Weights of a small transformer language model.
Size: width 96, 3 heads of 32, vocabulary 4096, 1.67M parameters.
Architecture: RMSNorm before each block, rotary positions, no biases in attention or MLP, untied embeddings.
Training: a variant of Muon for these matrices, 150M tokens.
Each number is 500 + 40 x the weight over its row's rms, rounded and kept within 0 to 999. Layers, rows and columns count from 0. Numbers have three digits each. The size before them is the row's rms in percent of the matrix's.

# down: layer 5 MLP down (transposed), 256x96, rms 0.181, rows 2-121, columns 0-31
# gate: layer 5 MLP gate, 256x96, rms 0.216, rows 3-122, columns 0-31
# up: layer 5 MLP up, 256x96, rms 0.211, rows 3-122, columns 0-31
down2 104:503493518491538489464448531479502486429512498535564570519519550499465436501551445492579533532529
gate3 077:452437507367501473473507438521514485525508474547421497542481518492553477501530486513472444428505
up3 100:523513443538389470533485576518467520490494480483527448442554462496453513488511516565510523515520
down3 092:548557488495525493556563470468492535473462489469492547531487460443404505555500420487517514520480
gate4 112:467494490529484442511562577498488516461474480518445546461539468500536494483544481537464482454516
up4 108:501502551539473548508448540522483525438516531494455559565442515563482556509509462471477578491495
down4 104:520481467376454468506470513497492495519605486490432508450482480525522485544550501444456576528524
gate5 123:529469539462457465513479521520513565494530487514557456526409440513523542573524552483556552512442
up5 098:531594490495422516557575578459463528434484512489515470472508507542496508573511432414507442502528
down5 099:541537402470552497522590525500453481541544514539511488486454455462468527473535428512529487433442
gate6 094:504539422471517503532521583507463482469532521529465532512551447547554447461514571517523503550470
up6 096:480517547458507492458503519532522472470474482471491466506552523463426541504564485445504492483497
down6 103:472516475533542438558496529508472497486474496455511504441456411385495485479546516523465571516516
gate7 064:475444485515503508470575549529506395449507526455478435462506466529507415490510490532441480504559
up7 084:546505463512516546404525538547541446486549491406484524352559494573529482487479533478499479476535
down7 066:545501526494560489479532441519483574469514506560469447577471547561492518495516466561572523498489
gate8 132:558504483490482491513473475561429534478550525450464500451510542518538492507448493469491558429555
up8 104:593497599480465550532475497495554547476529475492445496504432581455518448514479494543550531535494
down8 111:404491478483469487552520532520380461450549496463508592529541470481501438494503509471486494496501
gate9 096:498514464550598439498530533406489536511574477581492468544472455492525512464471472495489479494499
up9 105:485449556452470583454520428573484517510426508445462501487547568431559502471466490508473545561487
down9 111:507473464439499489613534477404532510463485551502546445507527530522510438501496548459464468445475
gate10 073:499575491449592490492482515429521573454508492512472507430486485518538555446508517535516459479478
up10 092:490381508522408534509613546529534473541541522498466509459472497490415433479478534510462508491444
down10 088:572557474515508549465529508499477505525515476509521529550472515503473538491494468476529475480488
gate11 075:503555452561456479488531646482518484504495534564510453491507487484520442490449496510511484421620
up11 087:568531482465429487530490529534508528506499468516470561530474489459582524539465494513460450469491
down11 099:490523468451553518535461527479505507552535487385434493495500462475443495507467417505466441483456
gate12 117:458516456540539487484514504506526526500443497447505517500496520489522517530438498497498450463464
up12 100:496511461505479506457456494457454498553548558474569485499502511502541508471427445514533452535548
down12 104:548454509502509466503446493554404558430533527601484527534499502521521482502545574506533468554493
gate13 113:519441488498542430484416539560461489445482515506433453496505529470459566491525529519536448587502
up13 106:498584468548500453501492449539586548488421524494508502480432515468456394463478536503524477502518
down13 106:513510518462506454485552475461541531478403494524523507551460525519514474508537488487535517504543
gate14 059:515499434518458556583461578494530455506470375481478480481503507449554502539471498465558490548509
up14 078:486513458511513574531499486489529488427516466500482553560502478583530493482526487557512545426480
down14 099:499541504478495521443554498491461528483466512531503500562459514514460493459524451559473495432528
gate15 130:528527516545537485555513538465477508500504494508441430514544526516534461543464476482518451546552
up15 105:520385533559481481535411474545470444484456485469549514499513495476476432561563486518456533556477
down15 111:386533474516510476451448484518469534537490510438535525472486482464423531507537532472457515500518
gate16 089:507483495532575471494450478417471520459520500527525479399463457538507536512478539531554478476503
up16 103:550443548540540488506529473440467492493554471552493453481497491505516537378439480492522490552586
down16 093:459521449473485482537469482523497426477512514524557519484459494511589519470534559584496401469432
gate17 128:476405499517504411489453495469495523516549476460445493504468456442457389553541570506531506471532
up17 100:469512515500457528546471484529417423463567516513605512427502516523490434516483501508519516474492
down17 107:511468502538433519503450499522539413514558509522547461446536467492512522525555427535494526428411
gate18 093:555519431469572469505505502476510520494495435490527482501412512530572511423520430535430465484571
up18 102:511537490466443515503586569465512499494550523589518498504509502473503558465500475480463576513496
down18 100:488428500482550432507450498428494530505545425472466476484567481498514479496461569565594500462496
gate19 117:440498513512530477517531490472483557439511491471471433509483488484509472538514484506478480526522
up19 117:532405535450561577489489460563541478505590471483524558509566519530439478572498491584480535514519
down19 123:501424558507560541523446443507512480472532514451492491503532495518454490527500456517527487403497
gate20 068:526483561439509513515437608502554468523486517509518531470508461443439499506447505521414529522462
up20 085:525475466483535529502501492550462511466552512509520516444490526435515479533503483433535441511499
down20 070:491450466508423502496489531501509459515478452426462537462540467514508505542527536431441465520508
gate21 092:521504529552506520504557526447465518466525519557544519432532517516440465501421535516478498489538
up21 105:397475550478516566537510470471506472556454539482467492489439557496481395499489517476487455510457
down21 110:448467550542513483533533488497492475521525532521500526494468584461508488465454439495503495498448
gate22 102:506472501525485543564525460483452523572455477517374472474515531481483479407511477495457604472507
up22 100:522505502493488485474441519561465552500480498501483507551497501443507520481576488545468491501471
down22 101:480502471508532521520540446463550447569462510490520506466519524482467562524493459597539457490507
gate23 063:478437426460493556563501555481451483501465499522495499503489604418504493545488464470486455477577
up23 078:495500471450432530551554448494502528412503483550516473495475443540544507477521516545561491444455
down23 094:440512539531462550448516442513518472521494573542456511519483533509435520447568555512497574498512
gate24 118:444470476476487417505491474502443496513454508542405505504472552464483505418442514530455517584528
up24 105:483577521506505520485504483509466513494478522487493496460533473522546473573496419514437496553531
down24 114:498541475501518461487474444627474499540522508482476536518496469501451562469469468619508521504468
gate25 130:472503495496497459539566486573468454540539516487481523526504499471530506540504474545483501416479
up25 119:518553398495493478520499552524530518531480527433488502487558488474489570538484437425450545452555
down25 108:508445528510515482450489515515486467418550454511514509570497536481518489483548559481473441519528
gate26 067:536539518500460493522573501509531499464447456545448508489505495549551543507507463497473490566499
up26 083:478523548483565469469563487453464540479483540490529448510474562562456468491483468503531494539456
down26 077:547445451521496494599499490497447440524473499473475480452446511476561492507482594480442467490491
gate27 080:450429452442563484451449544458515446509462504507500488559468511474482550463494509435483511542516
up27 096:486446469541500496487547524511518523553485516528508541495523489552494519521555489478419491532441
down27 089:506513484506512516477480497512492485495525538523512477498582488436514500436487446500465467442523
gate28 103:550452509496527515482463479432433503478519509539570498491569482454489504445453462574486455469545
up28 100:440516486540487475547546509533434436520489497547458511462550463448530473539521480493573543509437
down28 109:457544467536554507396520497490493526498419392454552487564462450485492507525512523508515510475493
gate29 085:499399556489449581468498539511516570554528541421499489487512523507467456505420505496491506542406
up29 090:506596494517464502480491498375525510502452468542532516458512447535489440506540538433516445551535
down29 095:486523519524501531464559513486551447528589555484466513478471540449471510418513486573453563521533
gate30 080:543419486454487564485508459537544534426465571501525542527527522487553485509505496470499467435519
up30 095:504465460534549510484484562534511455529520449543477586437547521462490568440549531517449549510574
down30 094:515585550515487469545543505501482532505541480466513582532462535542523546441540422516508518503556
gate31 117:521558531474514488540545543526475492437426460491486434511514572476500531578515429603530512474550
up31 097:528465466542507571545583446499505512529449502555408524459514509503512503495500546491485467447464
down31 105:521526474536479515410499538498524461502508499400513463502502468520612515502514505463533502479547
gate32 103:503496514564448466485465462488433465510451510462475541421598456471471534495502527556469459573533
up32 111:478548518521474485524528483410493556548481491438520509472464526538501427480496474441547488525423
down32 090:461516535523461499463507469441468490560497493502481520519538516538469461493540523525499506514469
gate33 107:421604570422518505485514533577433547475498467510476528424590566496513535500532492511526511500524
up33 100:512572480569527474575495467565442514470436552495447462488566463482488490472524479510472517518439
down33 111:484453465512501455560544448538470438455436475497515594488561481499465518534499516533626509488499
gate34 117:512398481419497522539489491560527469467530495487473507503564487519444463511510430498517505506476
up34 097:507449569536542508476526495567477510506552481488481501497569558493474474503467477531410525466578
down34 109:524574531418471511547454451456517476547527491489532501498559438454474525507474468453496480464504
gate35 079:483443571517443477439509494456520482538458470515521532510573552462523470486447450515464471485432
up35 113:487476527529430474449483490498469434496385508466492546548545492542542491568563475502484475485410
down35 100:416463458513386513467473511587518467511528490478538476491483502526577529478496521545444523531479
gate36 109:514423494469568486522473465458419498522531528522478503528461455492505477542510493551484491441448
up36 105:472410467467516545487461456520399472469519484485529519479522483482493551562483500476487507505517
down36 103:526426538477514474521474500555444523489432497488538424491503517469505439500505507494525533524434
gate37 092:466540497452523438497531464499499457531516571489467545444500523435482535517480537519503578482576
up37 111:465515474505552482537496547511516434532524477504454496485427508482477455497451541502507510474544
down37 071:492451542426460484578477449556473436488535555476527494458460463463490489511490484550442478504451
gate38 117:509489496515470464505465478494558484497497462548500470495549532420490557416420493459550433526603
up38 107:582467426494470516535516506486536499458405459477475514520509506569503545407528508506483444514540
down38 107:425541490514480556444563520439489508509570540547479558478544498530567464518467463507504540441469
gate39 066:474467491450481484501506458501505464445497599592526531503503502473533536463508476486535487458463
up39 076:486470551432466518542516483514534475518530455511524477557618518593474445568473536527507577469548
down39 080:500506480478480521532407539547516449524494440520509462456523519513556521525428625467493501526557
gate40 078:508524464367485467469448492488456413503491509540531432524463534484583529521479498557540483508516
up40 100:508412497518445529475584498465484492524489495492491555413493462495536585483519551475473485529522
down40 091:521413511501472466475498574527527460464537511473465498465509493519511528494512520553430515538467
gate41 074:479507515456516512539460476446474494464545442436487540472536507485417478517529537520475495479538
up41 098:516486510551520488544509481450515485503522504501405511512469499403489476522482541434468483509491
down41 068:542468575527505487514497506449545480460478498499470472460508496435459543502505534518526511507492
gate42 077:478466519517550480550599509500480505481462451501567472451485519458584440521501458536552493442531
up42 087:495506474517489406592532448462527497535509510566511527448482409494525481463498494570491529452437
down42 090:487493549467489484433436467484458517462543471492446502549466465443491467552544483492502495506499
gate43 086:446476496558503537501450544517507476538459542408656543519527513534539512418465530518478491468502
up43 094:600557488427475426479513517498476539521436504506437500455471544453508504558522454510489609560566
down43 095:566530532486499587512438530496516476469537542546530442556441530493519546506515424501548448417539
gate44 073:557436500414551486469492533502498571517507522497540560516474480578547462411483511558494498473474
up44 088:471516493529563594511448425524529479444491434499469488522517462489605450500496532563545507514572
down44 079:530478471467533502520511574477453435495511459498568461456508495416542484508493492491418473538469
gate45 060:530447496397498486500498512508459570554538485423468510480523489509508482578505483536555469573437
up45 079:448495551513439531487537439549503501475502519506540553490452514528561514445536503564541492481494
down45 090:468569503525476563470525426502531459538478528510468521551461488549545563468500527526471518435511
gate46 080:503573490529511514484550481495463514557524538465549507476476513515519515502453499516525505516446
up46 089:499454496472485488535447459504477525541514458527425460562439502484494526492542471494475501462488
down46 093:508491504472490454492517492549477526489541501580481471571588487442465459485516471450486471462512
gate47 116:531504429493450479515457499528460544556511563463517488528515553523487476453540481450480459540476
up47 121:410496526451538506494527516396482537504523512452522533435552478436506445538531521573520515417589
down47 112:531478472532540489504543521493587504526451555531516481480555519547526453495476469538464573478451
gate48 080:528462452506500549497509504524426497508481577426530484574487474494540478552533552545495528488485
up48 092:521471463501451471566537513458488554531544467528534491528479496527489449564539536592400444435407
down48 100:535527491518597557479424543500526451497498508477510531494515487565537545525497528478521462465525
gate49 108:471483479433486422530530467540553474563493463504593460545518582524478498477505370542528446554480
up49 105:488403507454505417574496457485474466492445478499471520503579509528510522482462476528502547441438
down49 109:534527532549554538528560473469545429521501481480553486514456515450524547485464510490558499456444
gate50 070:448525487446559514499515528478573471476456468499453397422488445474431550528515545452455489530460
up50 088:552442536554467523529478437491495505508521523563493544513421564475496476455456532476498487554466
down50 089:490514508401603503446504511488536509567552529530485508560576479482494493506513465462523498478525
gate51 073:491533539525484580548472501517503483461443452428496460520533446447512517540484475477463495542561
up51 091:495528502542528484530473450502517439434460448543424480521556489462577468553484508490526510475547
down51 081:540484553510493543464504484492488516564550515495487429551467520537502467469530493579536489455512
gate52 105:513486533491522484524502502566493522528472470514537546478517543508469377533400548512525506512528
up52 095:520422444561462548477428524508512455517486469444419519496482561533458518480550476525485551522547
down52 105:454449512532473460474466491457453475510404462520490520473500484575460562517439508571455562543502
gate53 107:570419517519522555459468464470553491489486509466458533580493494529477467482450482517553400528438
up53 100:551496471508526451524525527537532568502547497524493481500489433478473488482513503509549582514497
down53 103:505488458495496529502555454453505532507459484494499515476543519501464553472391472565538532510501
gate54 074:509556449467612537543496495489543523511452489503455413480484435482473479491500498469484526491468
up54 087:489397434507491511540529558458474550520483485515485509546592550482556485490526446459493538499483
down54 091:541504438454537484476525582499494401545492463476551541444547537449476512585488501498541469494473
gate55 119:498528458469494486533539524468451475519522428524465434542483504459510543519470480512492475498496
up55 111:559481518540535517511505496497560525504516494456558476539567496536524455430497442506535540451565
down55 087:511524482528500496524459513527537589497490454547491461498551525527459481491523551410510442473557
gate56 072:498478503521491450447490613518467581445526477549551501456535464518432441486557463515474490488496
up56 084:529439503530484498404585553485500546553530489496520520461447540465529498515518448471421496505429
down56 076:512507477531538471439575468458491570494498551542544492533499513530524519576528442536548484460463
gate57 107:549558563494511475516449447471536462474488499516467423474511540471513505555503469479537497474479
up57 099:518423487440527433550444502514523520433449433402477544567532543479493506511560482486463475538450
down57 114:515464529456430501505500509499550547511531452534431488525555511484528535472515440425559522480502
gate58 079:549541510456524485439558545541504461465472526505556500531403532457503524493436408517538509517476
up58 090:464459503512520469468541517415475519486554497558455547442554477531524499432547574454546483566580
down58 093:470413520509552506465441451525463462476472594487458413519531504539541521437494491495483537486465
gate59 102:565483522414551523498574549513537511511432497516485518489508536472475459540457442523537470516448
up59 107:491524459525542593454447473482518446481487513569507503544496393486468462433534441527520467487529
down59 100:462498476419405458488514484460437464560561480459477464501481520548554505573484499553484555461523
gate60 135:504480518434504422525554480513489490521483468483446520451463490455494482463459531481460545486547
up60 160:502527448565551549494492479528467534489513482541508493528476550596439502467539430507588514496487
down60 067:537484471505518504505505537508515495510526490487516456517513505533473491549525489455516470510499
gate61 113:476450429542531524567522519542502457553486496572491572497515475527445531532458557484512508487534
up61 107:527525578450520532519501481526482473477539537354401538486517536500446447518472516505451543499446
down61 112:509567513396497491533538529531496557445555473467517469582533513530533484436526541420462604542444
gate62 139:511536451519549462514563488566439481469559482493536488492431616470495460524526463449450519509526
up62 117:540518495515479508542549523586551525498474550577547524519465471441478552475504495499505547476487
down62 112:469479485443530564498515469498544560528409475446516563510498528536409490476465434493501523477531
gate63 093:557473524519504437542431536502480463489545554503508504493585499455396555484496511464536466485528
up63 101:482514521566426462478517541546465489521562515529509472508545530502582483541545539553502484500548
down63 116:549474477577500431548479508533557530506485521555450468472448486486499481513492496561521479484495
gate64 071:500495503476558452396551532534446485497529516467511429499492497479428508535517538432495461541485
up64 092:536482521496442491481497523447506526504521554420574456499499504568527492552516498519476490491530
down64 074:514505518508461531509499469537451503529514514535496506550515542618498482485550440480553519494433
gate65 061:546544476527546492494523537510503452578556525525504463469510503503451491444493436464576517577478
up65 093:526441478423515480506498551481441563542485485453458475472467528453464445564472435493506506536503
down65 097:536472466467523479537451527453466574496541473480502522490560490470466472537477445444509475540546
gate66 071:560489525436457519480527513499513494509510469520480511567570517606465545491481491560549452589439
up66 096:444435477499583509610518534462502518507539410511514453535482555473513486553509495555420548412488
down66 092:586563486511493499448469539508511543488559487478469450547436519537477485507499469519523520494461
gate67 101:450522493548534504600459474537500501510496532514531596468517473492482463554480563500566487534464
up67 103:536481528516499551534498477507503445572598489558422503543464570480461437426501430429484540535539
down67 114:535467541484484546456488515494442506478507450520442500517471497470499497454427427441562532526444
gate68 109:566540470555526517515560539519541526534555484473496492467456494518533521459443408461535444548480
up68 102:481415473473556455529460394507509518558484460486456483507498562518530508482462526466509533477489
down68 112:474493455507565511496472512532488450481532499455551565459495493506394457529466407480527513473554
gate69 070:538449517516536446468459538474542492468521458466525488552496465486522508502508546463473563498484
up69 094:474520596491470562463485530505479481564545519579549539542471519470406497477516524458582511483514
down69 086:501539534535504465531592471495471556469436521597509498515473558476536556460501501557500546455481
gate70 112:477471533558554383508469470534531618461469503487456491489494507535506492528537518456534455513525
up70 101:543556550527472425584523491539489572571443466509512564506521518473480532560504512515556461516499
down70 113:505492413436492500544535538527469569517518547480483507483558523538520468496559477496530504545541
gate71 128:477482449534536527463474476516475500484465563553488488498561493493589510457485506471517496506570
up71 113:541515475509475468528483504489494446445479518416446540523533452520547472606485441513541560501482
down71 113:449550506525514520510513539555452483549441450508529486476529479466477465504604464539484486509471
gate72 104:519521556532542440519507558467400470516554477439555518429513498491531502540507439536479505525514
up72 103:487580459370516498502522480415541516467502534571531480465471492561445455534535550549504512547579
down72 111:477490453518486464507559482420573502511454515433502463497485563475457514501452588528480524496463
gate73 117:534571495507516495448508515489500553466579492398491478525492547501528517447487522484506557506505
up73 100:597538540514529506536537476516487488502481522473461512474509577476522516483515510458506485469538
down73 108:517532546551509484496478504518486521568482473518399501518507501454492483441480601548540532514517
gate74 076:552476496526464474481477489437518432566463495461492585509456586477570495470488446518478470508495
up74 100:485452526458424480510503504451485482566418503502439514587516428535576416539503532458455497495502
down74 105:502438512544451502463483545547490490486475471538444494556519456525470489494521529524466462520529
gate75 102:505425468502547440445553510548446487484502516532505496523528430481524474513538547476519470485476
up75 107:494494556519448452558501465418510485541546576460444435451476546519491545485515463432477496552438
down75 109:508451561493439539485431474446532461479501531463457524456458544610492493521487466503474546555500
gate76 111:521459501487522460479551484529463509481535537581455437498458647504486420490502482565535505570527
up76 106:494538482481470523462551463496479469469515532517445498514498487489477488569513501560529495467475
down76 113:559471522503484566522471559465516469484569492503532527486497479497580518519485440495498478555546
gate77 110:490516479447508432479459557538418507564490493532532480454436530467579507499465500504539581510542
up77 099:452463531472490506544493458501526440539465474524460474466532511520557498439511503480536513531560
down77 108:479541468552414505465492507509482472502510492530512420565453497525477558446521537570471483565511
gate78 135:494537413495532441527542515565518486505459551550510482484463523430471512489520452534541503494482
up78 111:448468503540478576476493525458449518486487506479472503524576455552560554489507466520440459528407
down78 106:491465448579483423499572503445536505420584497459501537610476484483480534516546485439469552513501
gate79 070:452468527509489518467587449487455458447508486537544501487481456512504492484416501455509553535513
up79 097:506540481444510500523431535509527557547479508495529509544497548504465516573509500522459485517494
down79 088:568577508444601494487530503506529516476527476483491488552514463510480475554522430452483533515481
gate80 069:554482519512491459434509479466465535518562494519564502460468449515389518499566512489507455517506
up80 090:578500492515503547560442444495511419523443451426542513538524464477511498541482452433529467526583
down80 088:563484525491472510490515460505516517522468469482460476549516511500496515498459476548512505488566
gate81 101:586460543450536466471480522418526482470529526502462492542449467467483509493473507522450526542513
up81 117:494576480529510534501557448512504551498445531469507520506540519519409480487493456503530522432542
down81 076:498482476482508568506556500484547552483543496480529548522542437522493381491484448455507517504479
gate82 064:471456490543472499473446473559558517541459418572538571566485477543517460521529509513432466514492
up82 088:479458451513454603550431516480549481502543428491517517512540495496498448433531551494462540534533
down82 069:455515507460513489467550429532484531490538517500482447527476547497479473519537471544570534431538
gate83 121:491522514398443504530465503577471418473569456518474505493495523496497519535572454517579411534516
up83 115:545487502471506462511515493528585485483515457530455567472482549503522556545532490483533527520567
down83 104:490501471463484457573520432551528561450473502513572478447504589553478492467473479461552537500448
gate84 073:533445513497497496497445541510518500424582454548510466498492414532496479552579506451478480547474
up84 084:513484487524535528458489501527479498461442577536539478522456526523484541537518462425590459467542
down84 085:459487505518440573448423514513551545524508388489493460507530457503450533492467434417469478494464
gate85 118:518512414449543429517485503504454518454534493555494507478565549460514520578471545532475466477540
up85 111:434474523446527477564513471455497488491592475478471466446503487517521469476565437468470509515502
down85 115:538527481456537505497522469533434517505452484527422512418440511530502479506444570513488499476491
gate86 124:499510489473498498513423497515446582470491451490492544468500475566517481494591542577503562450435
up86 101:508504510573456461512463512498520472425545553499477577520419479500525483595530551538541432453431
down86 109:413523413545506530470505560550527522505528498520479517526491519521507543464507503504505491478474
gate87 098:513477493537502473511473470533447527486503467514440462539571567463564523478503460501489519563493
up87 096:489509510391542520449564536606484480461489495491527473569499580424441460437489563490462481440535
down87 112:473549565509498514459530514461549429543428485489498473485464482523510467489476515467496534430517
gate88 068:473493446491461546535488564520477520504479428513500486529466469521526497475530504523534408487549
up88 090:512534542535515552469502427485524554487416572561454510450489459499508523518487509457528533497522
down88 086:542398501476458485543506531510475475542508426477478500432510460446542510511473524556550493481520
gate89 075:512482456554530522526453572434505534503481481494477509419523561502490533469530477479483483537542
up89 085:486417570511583533495484437502578535474463521508497526515471543555489447500537457522473442471479
down89 099:462546527529511549454511370497517514512540434496490556494516471524478545551465502524458479462521
gate90 086:565529520500513461479469522570501445533471518538527535504443536505458532458492531500434411515553
up90 087:500520537468502511501541508517576456503422530573441524495563508489558564535472443510516462516561
down90 096:524479469481471466487481563543519487515467512541449465493504449482525513478470473525489424484559
gate91 065:448525465525499495521412491501483514479563410461463472564455502576428520510462515535475489539498
up91 085:503517534401518499502464419499487506532510445547538430497473504512514496501520445549518518476533
down91 091:499503535465485562505519503562525572485484511568516430565474530498468536412480403508442501412464
gate92 107:567476519480522612512516507473542474526508428515500461483443490536505475496501487471527492484459
up92 104:498547490519567513466539477542500469541448536502629486473431511531514509429517466508497427516468
down92 104:442517495491504451492488520493495534559472549451542497501430441522460519517526469525472436515595
gate93 100:516411528523508513488476501438545470499532531424489412527495423502491561548534532517550434486463
up93 093:540467478564475547465432518473488502425579542490450501543512456494516504526555425485559447542479
down93 106:501539441535462497551466501522486464538457535526558513450546469506423559468467442505462458467531
gate94 112:489541529497515455494452568463415460508528507534517429435480542469492535447571506560507515575494
up94 106:430467432557544506510486485439537545491415551450519405518508437519470443494474553484516497472540
down94 117:537517539467485594471480537470513512490520494496512489532502527502444565475456440461369522505518
gate95 099:583499517535511498479437538412473463432471513503453473532489439448447443491509519514442492529553
up95 099:439513490464431529515409432517477559456477515537556398498508584488442542467490498531513505521478
down95 105:532533476456523529588478455446502507508498544477478466434475548509472462418450563540510542502533
gate96 060:516452483483472499543390484467464559521454484514484505494475448381511517476485466452459456519475
up96 076:531444432496541542522521576495444452536542492456498447474534473477471456556440531504539440564532
down96 090:528495456489503439504464552515449544549497439523468521443500502437483517542480520461530466554524
gate97 104:504555523512472463527457508526445505474530505614568429476468522529486505492477556516549548458538
up97 097:502464420542527517504430498428541460489547450511545497416511405416538570540516427462513583496515
down97 105:442486500456459467550471457485472448482526531494484486540478470495489481489551508509514488460448
gate98 115:517544533422467522545443474461532521570519522483586487386491490403542507465549507545482492528496
up98 101:540489479554488508418503561545492456430542504473389514538535503504529570431500474492547533495551
down98 110:501452532465603443477580476487533502433501518558426515516468484558493444571437534473491490485521
gate99 116:496491508473486531546461525522484499491486561462504537469442516470483501484547479475490482525488
up99 100:466553457476557606452414463477463501492472504511518483551434536534534499538500461487512514541513
down99 108:509529470453549456511464520554475468502536546493527346557527436440482479469461555450472531460483
gate100 079:474492484505505522436472490464523571460514499559481504485479492476589458420510495518497462481476
up100 089:541480483508478512538510532525486498554493419460448489488526471507380535528503505505421475516475
down100 101:524510536467530442506541539510447503479507538576523533483549561453538502512481380459485521494489
gate101 105:553508508410497477539474509462507521434503513497529477470484496523587450514478546552472446523497
up101 105:514509490492494468464536505465548511457446532466618557512431507510507530526445551467495566505517
down101 115:589519465494476519528522481458474444470512509501486489466455526510547465486514537596507511548518
gate102 104:525526523507587497524524474460529518515493463518470484418474641556547527465531524527529438480435
up102 102:461500491437532453529462462482466528558554415526550513531438473502433502610441507533472389507481
down102 113:523500532540552442456453543535539491491482452553516532540523502515507502503471485539570489429447
gate103 113:543522511538464479588485492516498494515452487479475503524433502568535467517501434549476480593583
up103 108:500488522433473528572519403479527496440489493399512506474467542496423503441514563424476534508407
down103 111:511504568473462504542501516486493552507476521475499488500470497529477524454516531482456506537500
gate104 095:474462480489455431471455502512532465506512454472476499527511542500471433506501470551460459486509
up104 105:506457470510533522503525520459493535511385484596540517469518516481491420501443517562458499586485
down104 108:465448483505513576488495400527516473481405495449469496490530568575461505440489482513518553483498
gate105 104:468538529462519429495488480504475519526466535423568510503474550496549550501530503483511419526513
up105 096:544487505456485487486477477527450495520475513430562535565496466552493516484555589463482384476379
down105 103:462442592532543531488527483574474443471504470465563563525475489492560568448547570511528510483503
gate106 114:436497456509477490530535559483433515490467492551520515455453523435507449546500462516462601536488
up106 117:456522508511419490493466480482467475518496455524452485492479489476512481541490623441465524524446
down106 094:541461528499487469542446506500524480450533523496407534529549455491438488523453504523470512447528
gate107 103:417498559518545472497487512515495556457542501509464519521391508479475503496482484480529478540581
up107 106:593517525496502469505502444516542447553516483508554505554530552507510527497544557459512493468485
down107 104:527473461526540503476450517419500466490490525426482439511521440528472459492535492501439563494467
gate108 109:534482578471539398446482445487455499569474497496538537455519497432509507486444423551555496425468
up108 094:552508421559498542405469489481471479472490540464506550538474477518499535571547570449432520542498
down108 100:541490535591497475527542494503514565549469499472581458576521475561523545542555450515540507464462
gate109 078:561523489499595513430522445499478467504570499508524539532435455529528512443476448534462461516479
up109 101:521499532520580535498549488413466497548545491446504517516436427555526560477483528501509412554486
down109 087:446488540530475491472524484461544514456490557523608477449540500500553500471578509514447437545481
gate110 115:455423517565553488483476548522554532482489478479495431571521569505482446522455493484470483500513
up110 101:578514532530540467531502417534573500480544454524431501511501556529513447547463472449502497490473
down110 108:455470503525517505486504450462524536512490492519537433526524523508579508481512462460574471524568
gate111 093:524573445527538435440437487560409508455486387456458592491605482478484560500482530530454532518469
up111 091:535398527475515523566488563509510454492494542467561464504468501525547440466532497463457477562524
down111 091:460482527493485446513504471420488523458426470581545475502516469502486506501531443509500507436492
gate112 114:604493481467478535539530496483505506518500547479531541453484506536538525448505475528509492484514
up112 108:408503476487472479394486552537533504471562505494516478506485488454555396487437516478421491570432
down112 107:529476525543490553445492492546522495495424490448459505595464476607473461524485503574524497520500
gate113 107:475509455526487543455474539526477565518503411567486542465570464504530531495490500518528585547482
up113 105:516562525506495504584536484509472524542564544458481458436500527500534486501534453535515436497509
down113 114:509526493493502525511494470485456569532553590531488489421474486524503473502456501561449518475474
gate114 100:511430527493495533470531506525469476506517472476477459533492587522513486499493453549497542553528
up114 089:433535500564465565538563435447537538484488542524447543472425446465436520478493562517440455446531
down114 104:565470482523517466501403492414502453471461478508524407470561526457517524529479498518456557499456
gate115 116:471462514463458465501434597480466459474477568511416470508480533437465523551452514490453447520540
up115 094:592594415528421493476505460543548557470416466471471555464492434514495477453504521459547499507550
down115 103:507469536481459405499477530474455519483451530467468470525544470433549488555510543497429526542541
gate116 119:515508450461487456563518485560536529437441536467464570489513539501529455505533446562456424480500
up116 099:475543514496555540536529480558545581537426509497508455509463469527490532519437419480473513539478
down116 107:559481450461515478492434487586533563493551500466526465529528571445518477513491551480495548514507
gate117 102:563435485468470501577505519467481447470486510474454483508503480515527487553459428580529411539557
up117 093:537485493513522499527539465461532504462554504477524463469524521531458506557509518398550410467498
down117 108:540501499467464555455459540505495442543495545562483548431487521511496523461453473518517479477507
gate118 083:540551587564512534496487503487519567530459581578491525492503496515495516525492490498489547486525
up118 095:442442481537471500545469482457517544511527480545465479563541574562527483544433563585511449478499
down118 097:528494458566500551443456526509559502488446541474471438506465463577504472548518553482453509455509
gate119 086:553482439452474518520521598590489460486482491466606523511456484509563589532489497562565509483478
up119 096:485495514433491453497506479465466511523493562540504498525573492498504504532497530481472453430563
down119 100:523543461535533508479527447468503514497511511574531532513454532511434577444496461541435473517451
gate120 088:501628483440473516475561450475511523471579490516526446491455450468518548534451384502507471491492
up120 101:496496501562513495554420482502456468551383503471490487536444470538501508467467595519509558537472
down120 095:500501510472500473475526546453548468489548493516531556523491471493515540516460419430476534465486
gate121 092:452445514451546465488492531490502467538453499511506476570521548542549530501526491564503516572502
up121 095:572537520434555558480455449469536458547493547591568471479453510481515559438492496561533577451548
down121 096:488545490528438499510480528588530455465546522612531500595553464506486450452503508487516423535521
gate122 102:468542434541605427506468527569498499467488456479476491470471549512458542572486573507515528542496
up122 098:508601572516548592449471517461480411523587501527514523487496493446472575446522528451461461491453